Weights of a small transformer language model.
Size: width 192, vocabulary 8192.
Architecture: LayerNorm before each block, biases, untied embeddings.
Each number is 500 + 25 x the weight over its row's rms, rounded and kept within 0 to 999. Layers, rows and columns count from 0. Numbers have three digits each. The size before them is the row's rms in percent of the matrix's.

# layer 2 MLP down, 192x768, rms 0.106, rows 0-108, columns 128-255
097:483535520470508527536521560496481481519434523505497487502455497483507476506485516487512497502476519489517469525508482475516467499515522504486480504508516540510550511476502529514466498486478535509527493485480508478519476486480530495501462510547489511519498504543494452525461516512480509488543524519510507509503524431547454508485454492504496466478486496527527474478465512528451486485494
103:529525516516490492475517455490534483506562474478483506498484482534469446499514476507471524528495572536510483503458502468507506468470492468478465499517496485521503478499508474461470548489526498478500506511446509512475528509528487533510486546486504477513498551516485509504520506487482495512510501549541534504522517478532471503516516463508449492520529488497489482481478524474478489478483
097:477486530479478499499486465474538570443501497561449487492525510515512493504545542534493479531496459502463526504552496449509519471449499543518499494499475546468531488490477495515509479475534527506497509482481512506460480524488456486539521491500496500485503444428525508503489506501534479481514523491534479516450454458541482504555476471472475511516518497465489506482554498485509487535456
095:482486487561527502479480522525466483504505496528499539481496488454509489482569552510489496430523525506511514504498505515469492497508507521511477480474494482520508472516517473476500508502516490502539521532536500489498466492526481480501499468508494483506478496494452527483528475501531550484527537511495482483482511458504492483439512523498525547522491470535530456442520512512440498483513
097:510521502492517474506520489467485502524532540506497541544477450516514478493521482493509540500477478507530476509486534506487467484536473555514519508478498483528522465489491498485490534490526478491532473539465524480527489492493492534500490490546518501464462453494459498464450502518512520507486506486494463472471493481501479524513531511500528511500495534474511468527501476492506509571523
099:504537504464509474497451479485527555482523538520501484475496496488465546474512524474489475513494511479476512514469557515509492457523473490509511468494534533511462497516476556453478502530502482513511468508478527490495497470480523482502471508484510516476472513470476495522495520529491495496455514508506528509530476477484470451508466491502475499516535484482498505495485512534514493529487
101:465496487498488483508497498488481474489484487468535491455478465486510465485505521460502488441493492479521515490482486457503510459453539537506466480517488521538467500487492529494485506455493487518531490488516479485524468474491464484497471481492512516514514495475524451465515495491503499469482530514563551494519526536503544508518496515478506483529530485483473516504448524442496479499508
098:530492500518497512479475467508492470542478518535494494518607495527499494503501526502499476465524516531469487522525497511499499485482467493525482493526478548519501514537539493510512472479526532501467502539501495502480534478492473484517487527498480482512490486453474489501477486478461492508478483487477527504493499507522516450522505489513470465456472499517518462476507508488519524495541
099:492485464512456445496479522494481516526544472500489475490517492478487482471523497517507502484494530546530473489493487557466512477506478522502483504545484493475501492504506512482508466475530503495521497496476466494537521528512482487536520507503521505494513532527428499528507514513488503482476510462492517511507525485485525504520496541471528475496486503513505509488515490502480511481484
099:487485477527490553497529494494484427482489512479519458469490520490500509494487539516523519488518538543486525455502463552499517525508485493472494517519523517506498525498506470515484506519484504482454489516515548554527471525523465511505456490474518482516534501508526475523555535521475485538489566500523500498480482511505520485482485520479467469523476480474516515492462475474489503493459
098:505481505519477515519502512495457476504467526477564546508465455513499508484497499501548537504543532472496463526536506501535512506535502522503494517497523481483467513491530482470517514473487484504508503475480510489550502471491511518497453460513516483513470506574552490545498486450463480505523469477449505511528463518474538507582491534501509540539471498468517516526507483526464521506464
098:485500513464509518512482476448527524490486532493487506510475511529480530550502529510500489454491509548490515407513487475474464525459521479509496538514478505474547514515506516511519515498492528509479532486511509464503511513503475530500479512516534455494501534514517487519500486460480502501488535497505501497519465434508470505468506483477489527505488537518489502501476532495471494497488
102:455491522440490485509520514483448466498514522506508560530508514514473494450498488501535504463473494490509471441486437476462492515511503513499487446534511510502473478495500503475489527523494503506503527499495500486510488521504500489482506493539481505522468494530500506521509479539537504472532477561492509490444493498554517502477518554534535540539460489468501507483494463504506519494566
108:525508485506495512490534521510547532524509538492537503537563475485472507468474492455510532502504486495487498505538459500491480521474463525448491507507541510522449514493476542493504527462468499530516510484502489515463460509500465534467506485532453538540458557535522485516493519490502506491509507492469527501468507500502498518510456523497456452520465465503498497466511520585527513486532
103:525436473487494466498425474509533520504486476520537508519558467465492504503489509493517532493502468485489492480474514511477503479502474518529507400509524504504508499529520519488498483522511472506521513521494512478514552517510501512506488500510511505480495512480481523492482475515506511486511467521486471475481534518465461491516490488551447511496467512500503492490493521496464534515498
096:526480540484489517490502464477485517446513483500467477540469528488507496521474515528488466510466467440516463556542494508551517476484471497470478500478505522444491476441478484473523539510508524531517511525512472450456523504479528534512515457475501487457506505521561455500469496474456514539478517534465485503506487489484467480520494474478486474490500505509562494479515503443508501514431
109:512540513473524493500523499503465461486492455529505479522515535506495494516500537471468515475478464520534528522483482511487499500500477509514476458464495518496528477506486501503499504485517535483476504521482471484448485541515514489508505467517509498521537518480475467459512501495481480506450523507511469569530472560524507472457481499498513516504503455470509504489524519476524513466496
099:471493464515495482501464522485487492546501514589508508537525473548498523487514491508559509494516510539452525494472509526496469520542502558525476510491511501447483492546537530547506539511514494474538499484505477535526533471513444496476513502510511531528475449501503544506513513532499514520540482501468490472472486460522492497516494525529529475512516509531527529557486501502481482470468
096:537473483477482553518506466556488513495479526490521521494499486475502492529498531528493467515541494454498514524497472468502509497443508504506514555522506502447482488502514533481485473526524524469518482497542544531501519526470518481420494489497479472518525513529522536494494499519510523498556491483481437464518503520458540545539541530513526513518502517471485499532484484488512526503529
099:527486486539510516493500495509497492550483483558507526535481488502485462552565478472508497463511535476513511488485499495482447489490505558554475516483483427491476491504482487514500553514546485512514515526478482523476528513511498477510482522479529494478511509550529543472495521500498492525538513485490489469536452567443493477498463484481520485518526459515526500497477474498518495546482
102:525525539510481461474470488488505493460573483514503442504518477536494496510470526515481534536487489523494475483539501469487506465490476600504496534503514473480510486477478492504517496503497482531508531524442476505480535500521502514499470567490535466544489458515533487525518469530533514484504481466501470530494528514461458486503513479492484504475519489468505546487517525508578510529503
102:513469493457508534513523486507494511483493503504557528441564520499482520513494566484499528525517517511477524476513535481463484522477469506490489521480465519439459508478486513511493493488491508560533466545543515491535525513500507498484507542513526529502491512472513468511502504503498494513537478490509513531444524526532504509485522494488476523494464466439500507502527507482476486538519
102:515509516501505469497509479544497519501510495469473499526504468468489517528509537504498504482519511540517517546509521480517463487507499550499541502519498464515515497493522480470510510504491510528493541448460447502498445518517584544500493488516497505490470529548513486519518533522479484470495490501490473451463545489431459514523462522504466520479455486509515493515485513535508538488493
103:515540484495494506535467513496537508482537474533518501517548504448476485480565498485514501495506454493559522523541464467502492476493473510543553462493476451523497527516471493493489472502473493492572510485533480529487527530485473502496491482482505475475483507504497549499528523495512485507498466523446537487526462490494478509509524449544492488517536498451475491498505516487556477525461
100:487496517481530489557493488493511504528499498489501533486474499501490475557516519497506486483485553481489510535509502491494500423524493546507489449535488506543463499481507494497485507484490488511479508481510461536497534517466495496482524460505478480487492535503515495483525473503484466492475475531501480488496447504488497501520457460535525512534546544512478500504555513478542548537495
103:506509512489501522495499505469533516504501535491488502504498502444512533465537514477504514499490480491476489491492466506488529520499531446502530498503493493454515491516476521517508501494490477481541488477490468473466501531495551489464500462555504507480554494500510473507484482518490568499494499448516464482475505535532539521500499484509503475540496507513487514503549488466547508474508
094:482494479541455487535468456475489473540516499461525482508492496492483491478464531470506465459537491505488488483481490478487496478514455497523500523491469503534509486490474497488500503499494468526513516526498541491506521466479509494492471509490456484498483524523521543467511469531479522546520516533470496525544507501485502522485532498513506494540498507502480477517504483462458468492497
106:512517532565537549464481490490492482534499478524489509482547518466500496507492469555522526530510500497513475503505477484495505484502535511508471523523513510517525491469519504522514518464488496482477528518511524504525494512516490472534481506493513478515476507498504472512504506472569478507517512546510513470519464526498580496512536471472519542467532529470513501522549500436532531495537
100:511516496479492532467461492481526546465496476439513510521451486514497477468495474537515479526527486529495478463515480500501466471506497413513512498487454475513520550492522521493528493489481496510506516529483535496461485501490550526479464510510510501484529504577494523496543502515532480484498495550509498492503466500478489450461456476490511504518494477475487460484515556487505489470539
098:450519501507518503489501525512498476491488503508490470562533505521440453483503540501477508501557445507535524546507515470509510525528527482477507526478514468481502524454516528514487528470490497514503508489528508544531524499527486522499460522519508520498529518528494482493476532506493503486485482527540453488518489511517515533540491485476471537498484504501500528538517482496577498506505
103:493502481513490509514499492555472486526501490503467519520510494499534483478514478526498533563499501502513496524515481478502483489559534446499499547513475474519487496480508467495454547514487513512491472513517464496530478485530518493536501512518454494504520481486504482533519492473470495538515535566520514546490454503487490520543586501493517484480464549450521483538531485509500447527466
100:532532478495514549502517488501523506543505517490525502517495543439513500509503471499494502527507469546515513495494462512519468527441499568500486494481482463483504503512535517522474472491483507544489472495479505437498467477506537492513460518533494480475519498525532461495499489479510488509471525532470452510503522497485501516473469452526504518512528510477518486495524498525483509507555
097:501514496455498525482488479521512465480499480501506511519486487469496510466549537505499528504558485549505514518524483501544508486487507502472509453512467452503493478474506501478478473489553476515503548493489526517512554525509518493509452531515548499481544532539487488491458493468517446476491501479498508500495496473503495522540516476510473487504456485541514506520460516472469508463483
101:551528507523493506510506470481527546499503482539513509495474450498538488487496490468504493467462473491521538510523500516500466533473488538500533431514487519461514489523518508519499464493496470504485465519447456491497494480476533527510512467503494472461487526482529480489483491489477462503525585519523507515496548528541441529535488496477498495565519500525509528538521517492477489522506
102:488519539485504534515515536495541499528491528531479487482493521474469487531466448474549557514497517502549531484567515457520456471478509515495498478478482488458494496502517477541507467531511495506537470469472507494477496506496522525461509495496489535522487522503503507490472489512499523487525526491488498482518478530496517508506483497514443501519534527516483523475479483497539493453515
100:503505508481528501525494518505518489531508522503524552563512511511487527499463508469526491537476539472491474513480492453514511432524531497500512532495488556483523479478504511461514508481490483515493483498477510523485472515478504489460470511493492526492495512520432511500468515530522480489499452504483513451493472508543464510518514515520469475544493436484487477479499517558559454554477
104:493517511524516474484498512508473516544520508442487486515485522472483475490443509481508478496506468462510511514504502466496534508492546488467511533512535500490537515487493517518492484516501494490534508504500494488528544497511531519493465504522440499516479510438486531501530520497530493481483547508479479486487511503503486503531475484523431490487478476526517490494519509510515509552488
109:474524495473484477491496508534502502489541480539514489508508510535498475501478524459514530531531482504506496457518480506493493520532502488507496482478483514475494517479519519527477483522490514489553494512523493445475523474500490480495515510459516536503544471524507479488532488491519495498519500496495503485507464456487506538468481507493529534495512512513496551451522466521549504517527
094:507517492535479477541506471538510503495497513513491509519539486485472485495475484494485507503514509524476495473522526510498487484498475533534487576512478489455532472491520517498479519476492490470513469534508520496537547470519488553476516492482501490513507487534464470479551470484521514519494549528499482490478517458525501481457463479466556492468521505447507475494500497535531513469468
100:526504525471492484512445494519538514449513505501516503510531471471498467460531494484473513477499481525505493481495461496521477522463482529518476542497480473530510476532499513419475507480477511509501506507479489463530478462492539498471484516462499557516519472471486468481480496499568500492533453517462502528500461521514488544466521486501531594454524527508536504522462494553528511519508
099:499515489492501519533495467464513509477495493518521484498458500534507496503498528492521523468504498528456523477465516499485478493442490495500515551485532482491513515520537534546516464492498512558558477464526497535491481521474539566504507487490504524541562522529509487488445507516514511521478505477475513511506485475529475526504512510476460510531496482491554516462483477478443467490474
099:502494511477527518509472517512482514527555545527478495460539533520519501486485492520483518504503530517486523474527477524488499527500507483490539515489472528531507500517498512523542503527448494515500509502492491506504504519501419476486478540494519502502511470506443467515452477476464476540501502492508482470513529491493482508502519500475467436497550476465502470482499506534517486546452
100:536512495520526508523508498459510466499523554392520524495500476470493459513505516508509500519482471509443521522472516495513496462496533450457488541498491515494486510543518519537518548508489518484482478486479496480483478448483546524454479519509523481535508506528492489508550484474524513436469501441517461527515506468543495486516516501483513515518482497491476514514512521455514488430500
094:485534489497477493499473505529478528405503470534506496470510483477507488503490470505570497528487498503500456499516526453471504477473496569489471475527496473446465489501524486491507499497449534489512536486539532489483478485504536502497466514485492453468528502479553466523522499478507492493489446508453508522513492492494502508465525481495473489496542529482503516481478497515489517455480
096:542506537513509526530561477493519466494530457517518442526515518503557505481496536471486485502443507486540530480510496517496522508526455480523495459501472504516483480480484475481487495495485495512538493477480505472486518497496523469478512510515506503474528529526499552542518517493488472503532508550499531480480538466499546481510521508466495497517523520472529500522494518520494524531462
105:502449538506521506503533487456478474517542510470516469513465536508492511505496491521474500466495506531515489550492563442501500470499461503468506480497508489526490486512511462522515518521488491537499523512494462517504520497461547486514520511476571443481468499462489456511526504482444483540483464482505494521472488499468509476521514501461540532504502521540504529483477480474582502472487
100:506464506535526498522523514497506475493481520474542519518519497484507501517514516524518544517483446506515496522496521525476530454491566537442518479475485489497448507465520507512548553472514513525501486557500509508538523506487472520492462509506464516500490490477548505496468499500456511507508479504529526514451512479550487538531508505471535472487498489476502505457484465492459525536520
099:515521511528483507511482531480525497494495477462479489479480517499517465500468553451520469474469510486500500549487481465516489516530485530479526574486478492507474508482480503458520554491508528521510526460506483548464491523528520519424474493496529488501537556545520496501460463510507506504513523497492425523471535575489479493513519452520439521523483555467505472482481527513520488512494
100:498486504519495494504501504513476455486500508532472504528487511504445483495476485486508537541504511543483501517492492475499523517520503478540497471508449479529499480477484509500529471482504480493523512532524483506522498473509496451520506474464478483538516482451533509502502491460553475471509520451500476533513487459498457494502530497471500490472477485508516540511484507541542508512566
095:532515474504464504497479549498478495486496474475526499489527482497507529492528484485525505517469495524484514526541498479489501527509507492514527496485490517507519489507495522530455493471499484501494512510476468488473490474502485497506480509498517469474505518525453496496478463541512516477529534520502520526480497526523560499485520536511479487514488491472479498484489485529513497470504
095:477448488521508508552492525568502516480544490473504464507517484493471488500527512503512497491495490519480504469476518506478490520485492460459497523507483541507473485496546521515522476477528504484492503479499521502525479504555451475457530513474541494523480501485508462485511500505469479533515472460505471494518491499525443466494520502505463491462457474514502524518525506470508476478505
105:491459542515493512520484482520465435474488520502481484470532512500448511487506481525503549491521521526459499471541482452506501471487501545531495566526497525486519504482500489514492480487502493508505525509546475483518462540501523508529496485491463495503482480506406504506510539512480493544496489545517461522512475491508506519515501509502493529521469473498518549496472535494524491495469
099:482460515525502525423486503524484498516536532489481462529494483506506480517498502547525542512494462537446544509487474502536546542493518562534464451517487485484488493490493502486468476504505472529519504537511497471476484479501534515478481479497451488520505520519514553480465494500493497510481492504497479547486460463508463508514461481441532522496501458520526483495490503491506496530493
098:491523463501501488456492491487468471517497470454529509521497508500489468476501576522530469447496514529457521542485481494558467493479569492524505529433494473450519500493471502513473483514462460490526500548501494502476495542522471496520506507481504459556457506514470539487500478486502498504507527469478458524558524556510477494519498490492507484442486457474482465476455505508487462515531
098:507487552513502491502501509504485523473503517483482539513466486481474533477511501531532495510540526504511479493473497522511495483490511377477469500476476517531518509486487528524475491516501471477497481535483466505487496505531498484479496524510522495476520500492526500472476470503523525509490505461524503525528501558485525479516471468484498485507479436483499507482442498499532489528448
105:505508512510528497498483465529537505499510477521502521511541533469495489508492506471487511521417506513508498514478535480476525493486491478518477476508506503481497486491472515511472509502505513525487512497521503535523514474482500486459534421479539472493507486496475488528506471529543505503514504510505475501460508521449470470502494486507503513479504491488468516497471518495499528509499
100:504479536499515505481499517508519481465529547538461534442490473500457519498523485509470517515479517523508537482484503496514498536488460515503481481495505524531517481525514526467503503495532501472493499528503460446531537517505490486515517508491493535516506514510513494507471463528474524524490504516508506509480513494528514470473425484509514498459497445555471502500505484499532483525520
099:460512475503465486474482494472532516478506511572459476484495501480535473554508506536482495450511520481485461505448544487529513481488482517497530499503499483488498519519519538495489502521454499497491520505474531474508521472526560533476532496468465526470492494497477541502482478478490480485428484521472497494516489496457500489483473489487543501494512543484489521452491509485501505498488
096:489518491460515468478493488505508502503506496552535577477508503503490486513492519475485543483524496480456466465525493497520509455506506485511526524512486528511527515488519490525469503485533497523497460551495475506489492484528434528505495505515477498485526511472468479495453522488517509474479479480482468513490507502487561482484572521525464505488488463499534480494476529494543501490553
105:541539510501491491506485484517507503474522480539454435491505491493504501548492492453476514507469467498520508500475471504518493470497492504499537476509502498479515490455493481495483475492485506476512525478516529524476543522532484488502459534475524508444558514489509508495466523523538475487495468514487463481533551529516486531502493489492529491534523458445511475529503504437510510524493
100:501487467516527500537488519494499517533504489449498529492504452516495476489504470460511522509504520490518471517493455501499477472482507540544526514495523485503473503510518545491506479515493462505519508456488481500491530491526478492431475549525507531508439489493494522499523479535528524490512511516451551493552515512504470533525536493515479462511561477473484474497498461519468511498529
105:473514535504572452445489523496516480467514457503465484508502519468480484533472529506514515498484500516512528544505489536532499485539496491522511469496509488487457496512474493507498469482445511444517510514526470463421479473486449493497501505517530501546482445482433509490507485542517480482472531504476474555471510535526493457485485482483490486513520494477495486500433516513545520484531
101:498525463496473511486528477458490546449536521497502493504529534469464515489446538527501518500509510500485496544447499489509516476484518491500460533495540491498434511485481542503499418488502469495491490537492521540446529471504504574478480466499500511479502487469472473506512510496500507506483513523490515507465535505472511558517492479489512512476510464525466506487458487512522525449549
094:490483471541534509523511492500507471497480496528480481506531497488483516538475502534519514519524497512527504485463535482500501459461514480516495532525515481452484520477527530519496568503516465525518481468507518509502497467515514477501535503477523482532448478468547463460486490486504513551492543492489536471458501554484479497530490512502533486505551476470518523520476493532510493517469
105:523474526499521460523493511482479517496478506495502521478489534487482494466578490492524483511481534482511516481488523543521509482508437494460514506490520458548534486508527490498529483461525506490480518506458465512479507506514536542511497498561499500543516505480467503496505461530512527481524506490479522463509541471521471516509540545497480461481520486476504452475470463556536475500485
105:535568477530457495490497503489548508491466503540510489514495477483488493470544475536489485503472480475488495484504473511517478511484545513528546506458522510529486511463508528535510490490497532499508476471554510513461490523489541542498490461499490499462526518524558498471497482506498503481484501503478506463470518528511480493499490501486495504542499500491510526516519504505512503489559
099:487526512516514509455525499507491542515472512569538527517538565505506485480517496489440482459486503461504497511503487513518472493504474521545481503516475515559492529473492487515491504481498516486483481484512494540490494510503482465484506469540551493495500535514498487513526496473523481473514503502464469516504531545477534505485512474473485526470537489514547526519544483527551568498492
100:480519491465481533508498506521487485481520436507508474495512519495497481532485505519495473546477468509494480491503483478500521527481464539532525507494493469530516480493495500512543523474472485497497517461512500467510518488465540466538490533506535483447493474505514494478501516449552476475460520507501495478509511476496456524435511470485487496475500505487488437454490522468466499509498
094:481461464531483523468510530512520496529493515498499489444549522484519507494490450479458488528509491516518518457521482497510529462472493477534519474517505517531579472505496511509521520502486503499551488533485507451481487510501510496469522508482465523472487536513531485480496485480493527478509518495472505497526508501507481493490517498541433471473455468486476434523503519459531512565534
101:491466516481521531534477520467464454534529492503550475486504529501528537470538485502486503511498486500478495491514497523471449452442526536537478556509486523484490481463509518513532539507519463496506502478485526505513505539496520489459478503500502518445496526528507508493512482502480521538511490534506482473529524506526542506487532501469474505495508474517495451513489528488437482498474
105:512547511548468512498471506496556525479485553499498486560474457500512513516557451488456514523495476491496501488513521498497495506490486423491488517491487484470507474507507509505469525505522509537492509423460506514489493539495477476509493521484498445483542541532518497527477504481457533539503533532495475494504522491443513506530454505482498483516516536511521478487515508505496485518518
103:500479490529492526485482458485507513461503520470526491472466542487464477504480489530462505508502515513526512489491494467556509488509480510523477482489469512515529539496532486513485503488470534477516481506505471495494523496496493474503478543527502517501493494505474482490493527520503520514515521506493528484483513516504471480503487473478496488550532561470518497509503511485561507453520
094:485444494521537541520474506507521515490529545512498475501513554476520477485516506439506494502434491519522572539507485519516511483491518491470509542506482490470493524486502522490490472509477478476467516545478488526469508500497494468520467524504506502490536493489495507495483512500529542506534449536486492486508522475508497529518551456481472524463458522463492487513465452448512493510524
097:473523479498494489467536521494491516466553483547473487512497520518502502498508526449460505533474544486526478463493485464477477481460472527495470541475475533516507512440514480490490495481506466529502495509467481482513511501510494538494534503453472487535477494484502485503465516540518505488538504475519510539482476488515522466480409521492504494478472463481489495521476513497541486502483
096:515509497516541533515519487491539492474537469493502507524487536491467504497501454505494501521529493490462491501529533479480502473438485450540495538479502461507486498509486518529474473480457529504490498502463490482473483554516508493505472528506501513470476493455481507541480505467515488482473566522455503497543519499474481505486511465500537471481504493518522505447472481510469490492492
099:524503509482490474487528482455494529478510489436489496455504492474530508487454531528512515492543500518525487476491480505545497522536502518461513496490482492535500497537507545545487557509492521497499506543470550487496511510526520509457528486475508471493479500501493493528543527495479464482496515503514499526479492499467441488471483472509488507478472437519533509520515513488504504486531
102:459509509496525492476491490503502520520461537493483488534476444493503470480506546503513507520512510480505476485491506442455502498475507428469512517479505465482529494508498509483498511501514486463489503485469461506476522464539552507495517512509503489529495504531515477505498507514484521512484504472492470509533491489481484508496493480509530470500495488484525493490495495529476445488498
102:552493498512513454505453506496530499452487497509479508518482528495539485477525501498507471458478518524498535518476506517493504518521560478502500493473536478490426484492491484474478502534539530543510514507494506534522500520474509519486504496488528487487557543502477496504471477487474484522480506486510514469498482507499528488508491480502487531519526479514527486500474489515500474492435
099:464521487504533527501522512519498464469534531484500515522501474488510535515456500502504492556515490490511492552472501505486495464507490568472532535535483510516507527513530501495502489505491501538460515486463504506526511469449521473481495478541514535492474502510493567502455467496544479436473492510537464476497488514522477502530525508500476461508507481468438512537477471496491480474505
103:489463476506447474512486495456500482515476530495504479475514524460523483483489491522501512416500542528504507511520490501503552478471467490506544472522468504532491506500506491488527477488493474517475491500510497538528517503526491496534509509547489508508411520530569532476454484534493500510524462511521485510473545524508463494550471489486497491492468493514509506489523480460462465521455
103:466495527513491528479470514481500485519496498517520493499477495498491526486517531457492493458514466514477492504517463516499484497537499433502487546474484478486533475497496527502535527483468489490502493489490485488502499470520468513498470495476514466528512455468524525510518494486469529490484526522500512534531528458529515536521475512540502467482489504535460540542486494512445493506534
100:485425494510508511497497494479487500489493464517459460523494491498445461484464480495456478564515498532474488540502494485488517464527548507480510516500523474481508524493508527516511541521474482476535514533501487506537534487509542492501538514471540533469511487571518496481540508517511462489477516496511503519513511515490493488410527497475493486511510470510522499534506507449484489504514
094:503472513495490504511507497519488518521458524516491515517498499529492495527511474493484520487478452531515460459489498510528522475530510495519532481473480503547572495460511531501524518504523524534477500536495473542508512501491526495467477507466442505530489490502479531487470535493481527505529489523517499516485520508467510530499465517473482482490513534442497509476486521471505523505513
098:494505500504434552470547553498490471537514479511498541506483494506528508507461501513517487535506540506512539559477519509506516535513497567478471519500486496512528475508500492484521520514490497527487520508473537525523470518487508524527555477482454498506532497488471532515494498500468485552493511538498499559479497553453480504516512480515487453483427482502499494504521463500500487403506
099:505546450522503501502485462550478494516510526487516533484513507454550466498534541511467466425500522523498506482515483542523507488491508490508502500438507501495481506495493487516507448515506512471496493460474555535468557536482436529535512519475479473516515466550495504472481485481470469543489490490511424498537550530448480524519522489504492486485470494530473513529488485479473485480494
100:525475525542477500522533470533472501498490484546519487573470450482504462488497486492499487489479493503484469471526528531481529542481492439501493498524489501538525486515530497459513499465499510505532497522514514495489495504480530529521456543469465481469451464497506490457487490527454515504507498541525468517474474484501517507510484483478555467485545503505535480489501477493511506461522
107:490524478524509568522472488536491476493499507489520470512494515493472512511495501487486490497516526497519517498493460493506484493512479551537485517480482471478444538484506497524525518499458525549497509506529476495533458504489503505471520514481538504493482472513544498481496478497516515496513460495504513503501532529493528540528467507462503494517515478493486512520502513481529532478477
106:470519470483549525501504483508465487454456505507504503530518495505500475473537496487505502500506478502491520507535483499507537534472538504517530532491536529496488501496489473494507483474497502518479545535531492524507511494496444506480487490508506543531515515474532485452507537492556542505497509507511529527506496506517494506478494489493516518523521461479511563491485504454459512523469
098:517452491521501520546492504460504503501502511555514426563550498501506454503515521505530529507508490528504457536503477502469471491532503466461494519519485544546479533484464501523501524468519483518459511502520478485560530512513496499529510434489465483474491471512515513490514486492497522500492497530501527472503492482488497531548489470491500496478508533524502490495528477452472502496485
099:493532502508470574495477491490457489535500504537509501534507460509525493501514501516488542476518476558495514505494484526487557537531500451510514461505517524496489495452526499479495540493552499469479527474523467515524492451463489502472478506481479480520509488522510471496481468479565530494492554522509518501466525502450501501491450525498500507516475510482491561503495497485511511491527
105:448487513490508515462513491502517520468532463567507478495526540465510504525493456439503514515492457502507498492503463511500509494498499468506481531503512501481507493489494453507467503511517479501489515491477451470471452431522552510513497504550479532539485501551495483482499498459575533516510498468468553512497466501465495476501562499491515501491485519515504501475474484504541506494490
101:505520491504504554518507515502454460517496546476482467468543526469529464533504505491502487466483506481486537475492478481493523500489478502498502510514507496509515498476521466547519536473492522477480518491497524475456521514492461532511545500498485489482532502479562520505492502512551507471488480500483468489525487473449516540493528462488508539473504465490488509463504494504506489471490
094:503492493479486486481532493515484541568456523542533490488568547443514508523502492486504521467512530508481484503499541516493534488518468497469495449523542499497537513530494503507485498480497487523513485510504545487493482474498477492512462533513506521583512483505507478536546492477509532506495467494524517474510490509506502470490522532504532490544492526489478473517483477493504463530524
102:519514527469508483506494494486497512498551502486497507486485505503513518493553485505499496521495485444520542508481552464506498462467484506516524550517501502488500475517502487506500506492494528523533486490518521541507515503502513485486476464534508476484496484533506496524478484499507531517492505503477472541499507439497503536477529482497497566539527496518492491536522496472488492534494
096:533486518498509501488475479489493504516509468487484481505529466479477502531454512484488476473522522485430483511484504506490522480500501470487480485507493483519521558491536491583481511490498495460504499533482510491525522524486448508460440516504504498511466522482477547505524542544438527492493472546522455483524519484480492500506488528536495484492487529504516428460533495498448506522522
101:492508534485464520460488507524524465495502508514517505481458514494479520498526448530538475525499517474513492506534500496483535540515509510496512555493497506487500523480469483503480507522479486485499515519534539517525436505513529483504489561494463558494508502472522521493520501534505502501493522510520513490498505489478540510530480509510518512501497523430495484539479508541496547453473
098:503510514477502515452504491540484516526473523486498504504502502502545502477477489503456505467508498505504495498563482484462486513488491495516482486469512463503460509486528501499500518492463490553436519531495520494461493492515531452525472495510535522520553471494472492508483525495465487501515501509501512464466531476528488510522504498500534499507519483482502554501528529546497487531506
102:540515523486540512462464491492489506513522474535509501487463496489477476501497501480477548514516534474484513471521494514508484481496488505494494501501518527561515500484527533523520504463511502516484523512495512485528503472505516424519491538505501505456454454506484492507545528513565494466513508506544494501524514483515472477515498510499537523483479470489507514502519515495469461464486
097:494533520517491508475468491505475508526458507483453482481524535525511462475488541542462480467529522519477530485496504491487506482536493554476479476522535476541507495494499486490448520499488492528477485470522513535498480508483493484510497477460499503468547465500470504456470536550512466505493519484535463508471486525491529510551482522489475470499520512484530513475464507531485528502552
104:516454494527478433523500509509497484486503509479505520488542484440508458532507484523552494502466496510509502496485517462508497479458529526519519487545562515521479487480518528478542472487505460532475478508530517511496515537525511483459449555510523511541469479481514455523497479500472488478531508469507510517519499504480448465483441479482463520485544539540477550521502500505548547456489
096:499517526535490502463461469514530496479435501533517519468500489486476506486544522500507522492485494473472508496514556493555476454485453461500535515521506483486479507522437529507527520480529502539509483516468493486476516521507523494475504441529506520484469495505517502487494488470457520497496516482499506498521496534529449502461467527542513484465492540534505473475515493486529511540533
100:457503481500495494501508539528542518509517486501493465490515513498548496496540451513526487521491497491560473456516527486483504471482501492483483462491493487540506530453463515496461485475466503503506536492484525481511525548506515491521533505497491476495575520478515479495504498518488467498520481508496502515527527505516467490489537489504500497526519465520481526493505499486490502457484
094:490454511509492506483511480435491471512505529432512498496539519486509484529510501467434511504492507496515540508519499474525481531510524515522520495472479466498504490494488498494485496461518446494503521515477504459520522527484470497494505471519496500461473500517478452495489530540480498507496523529513499516456466546508468512483489510504440480462495471518508507498515498516504465537509
100:491537524472479507488502509470474500503502476472503461510508520483518508536517510460506495501566504489529517520487506455513510466468475464497509535538532524458555499505476508480516468460529473503482474520502524532482484468471444475474515487494503488535533561489527499504491517501514495501472505498497525524518501502512525507488510491554462473496475471529462476508479514507511516485531
100:496478496485482483501541492517505560516517496535496479466492503511484490511445476479491481518544484478551500497488476485501489533476482458515516488511515493463463515512479544494531471474491514553513508481522461513474495479481496504477542488479498550508549491540478482500504512499440486490514502539510522528455520499498481511486475482533464492518514485495493504465494519514452523513501
094:539520513495445495547509516469468429512504454507494529503532487505511489494519504495516521523527479473525490508471497524486517492509491474504543498506500513447506519514507485519500515473544500445461528494529514502478542496498545465521494499541503500492506491492536515464466494511532548460470486530509437538465514492466496524486498500480495415453489466493480504538502534514512527464516
102:497483524502515506520526486493537539507521474510531504488487498480515523532506551495446500509470490471508476527501555476521489479457463574459474519481501513503509501473486561487506466487475502499519527463477555469454497477499488471497512491532528477508536485521502500527473508516486487515536501544485529511489480496458490458461471488490483506527469465502491498505522506508515497477550
100:525488483491487499498513504546509457482471513501533453512508479523509492553508483530536488539467472486511456495461509493509522469483527539498514489509490500450550491513526518505534490476468500510490512442458519476529494527510466513501449474511491480504492509471563460517497511506497472508476533447450517509491452494504452504467492456496485463498517518478496509533542508490462471494458
098:524502510493470502521495491493484519434504472483497491570484527502488487458501497531503468506538493508501461508525504522501465494503489550487482500544494485511512462514522522455540486476538494508442517496541517503526523505485484493519480473510531512531552496466504476466502463499532509495459507515477495506495483532480469483528549461490516558511484503483523526471523557531531468497486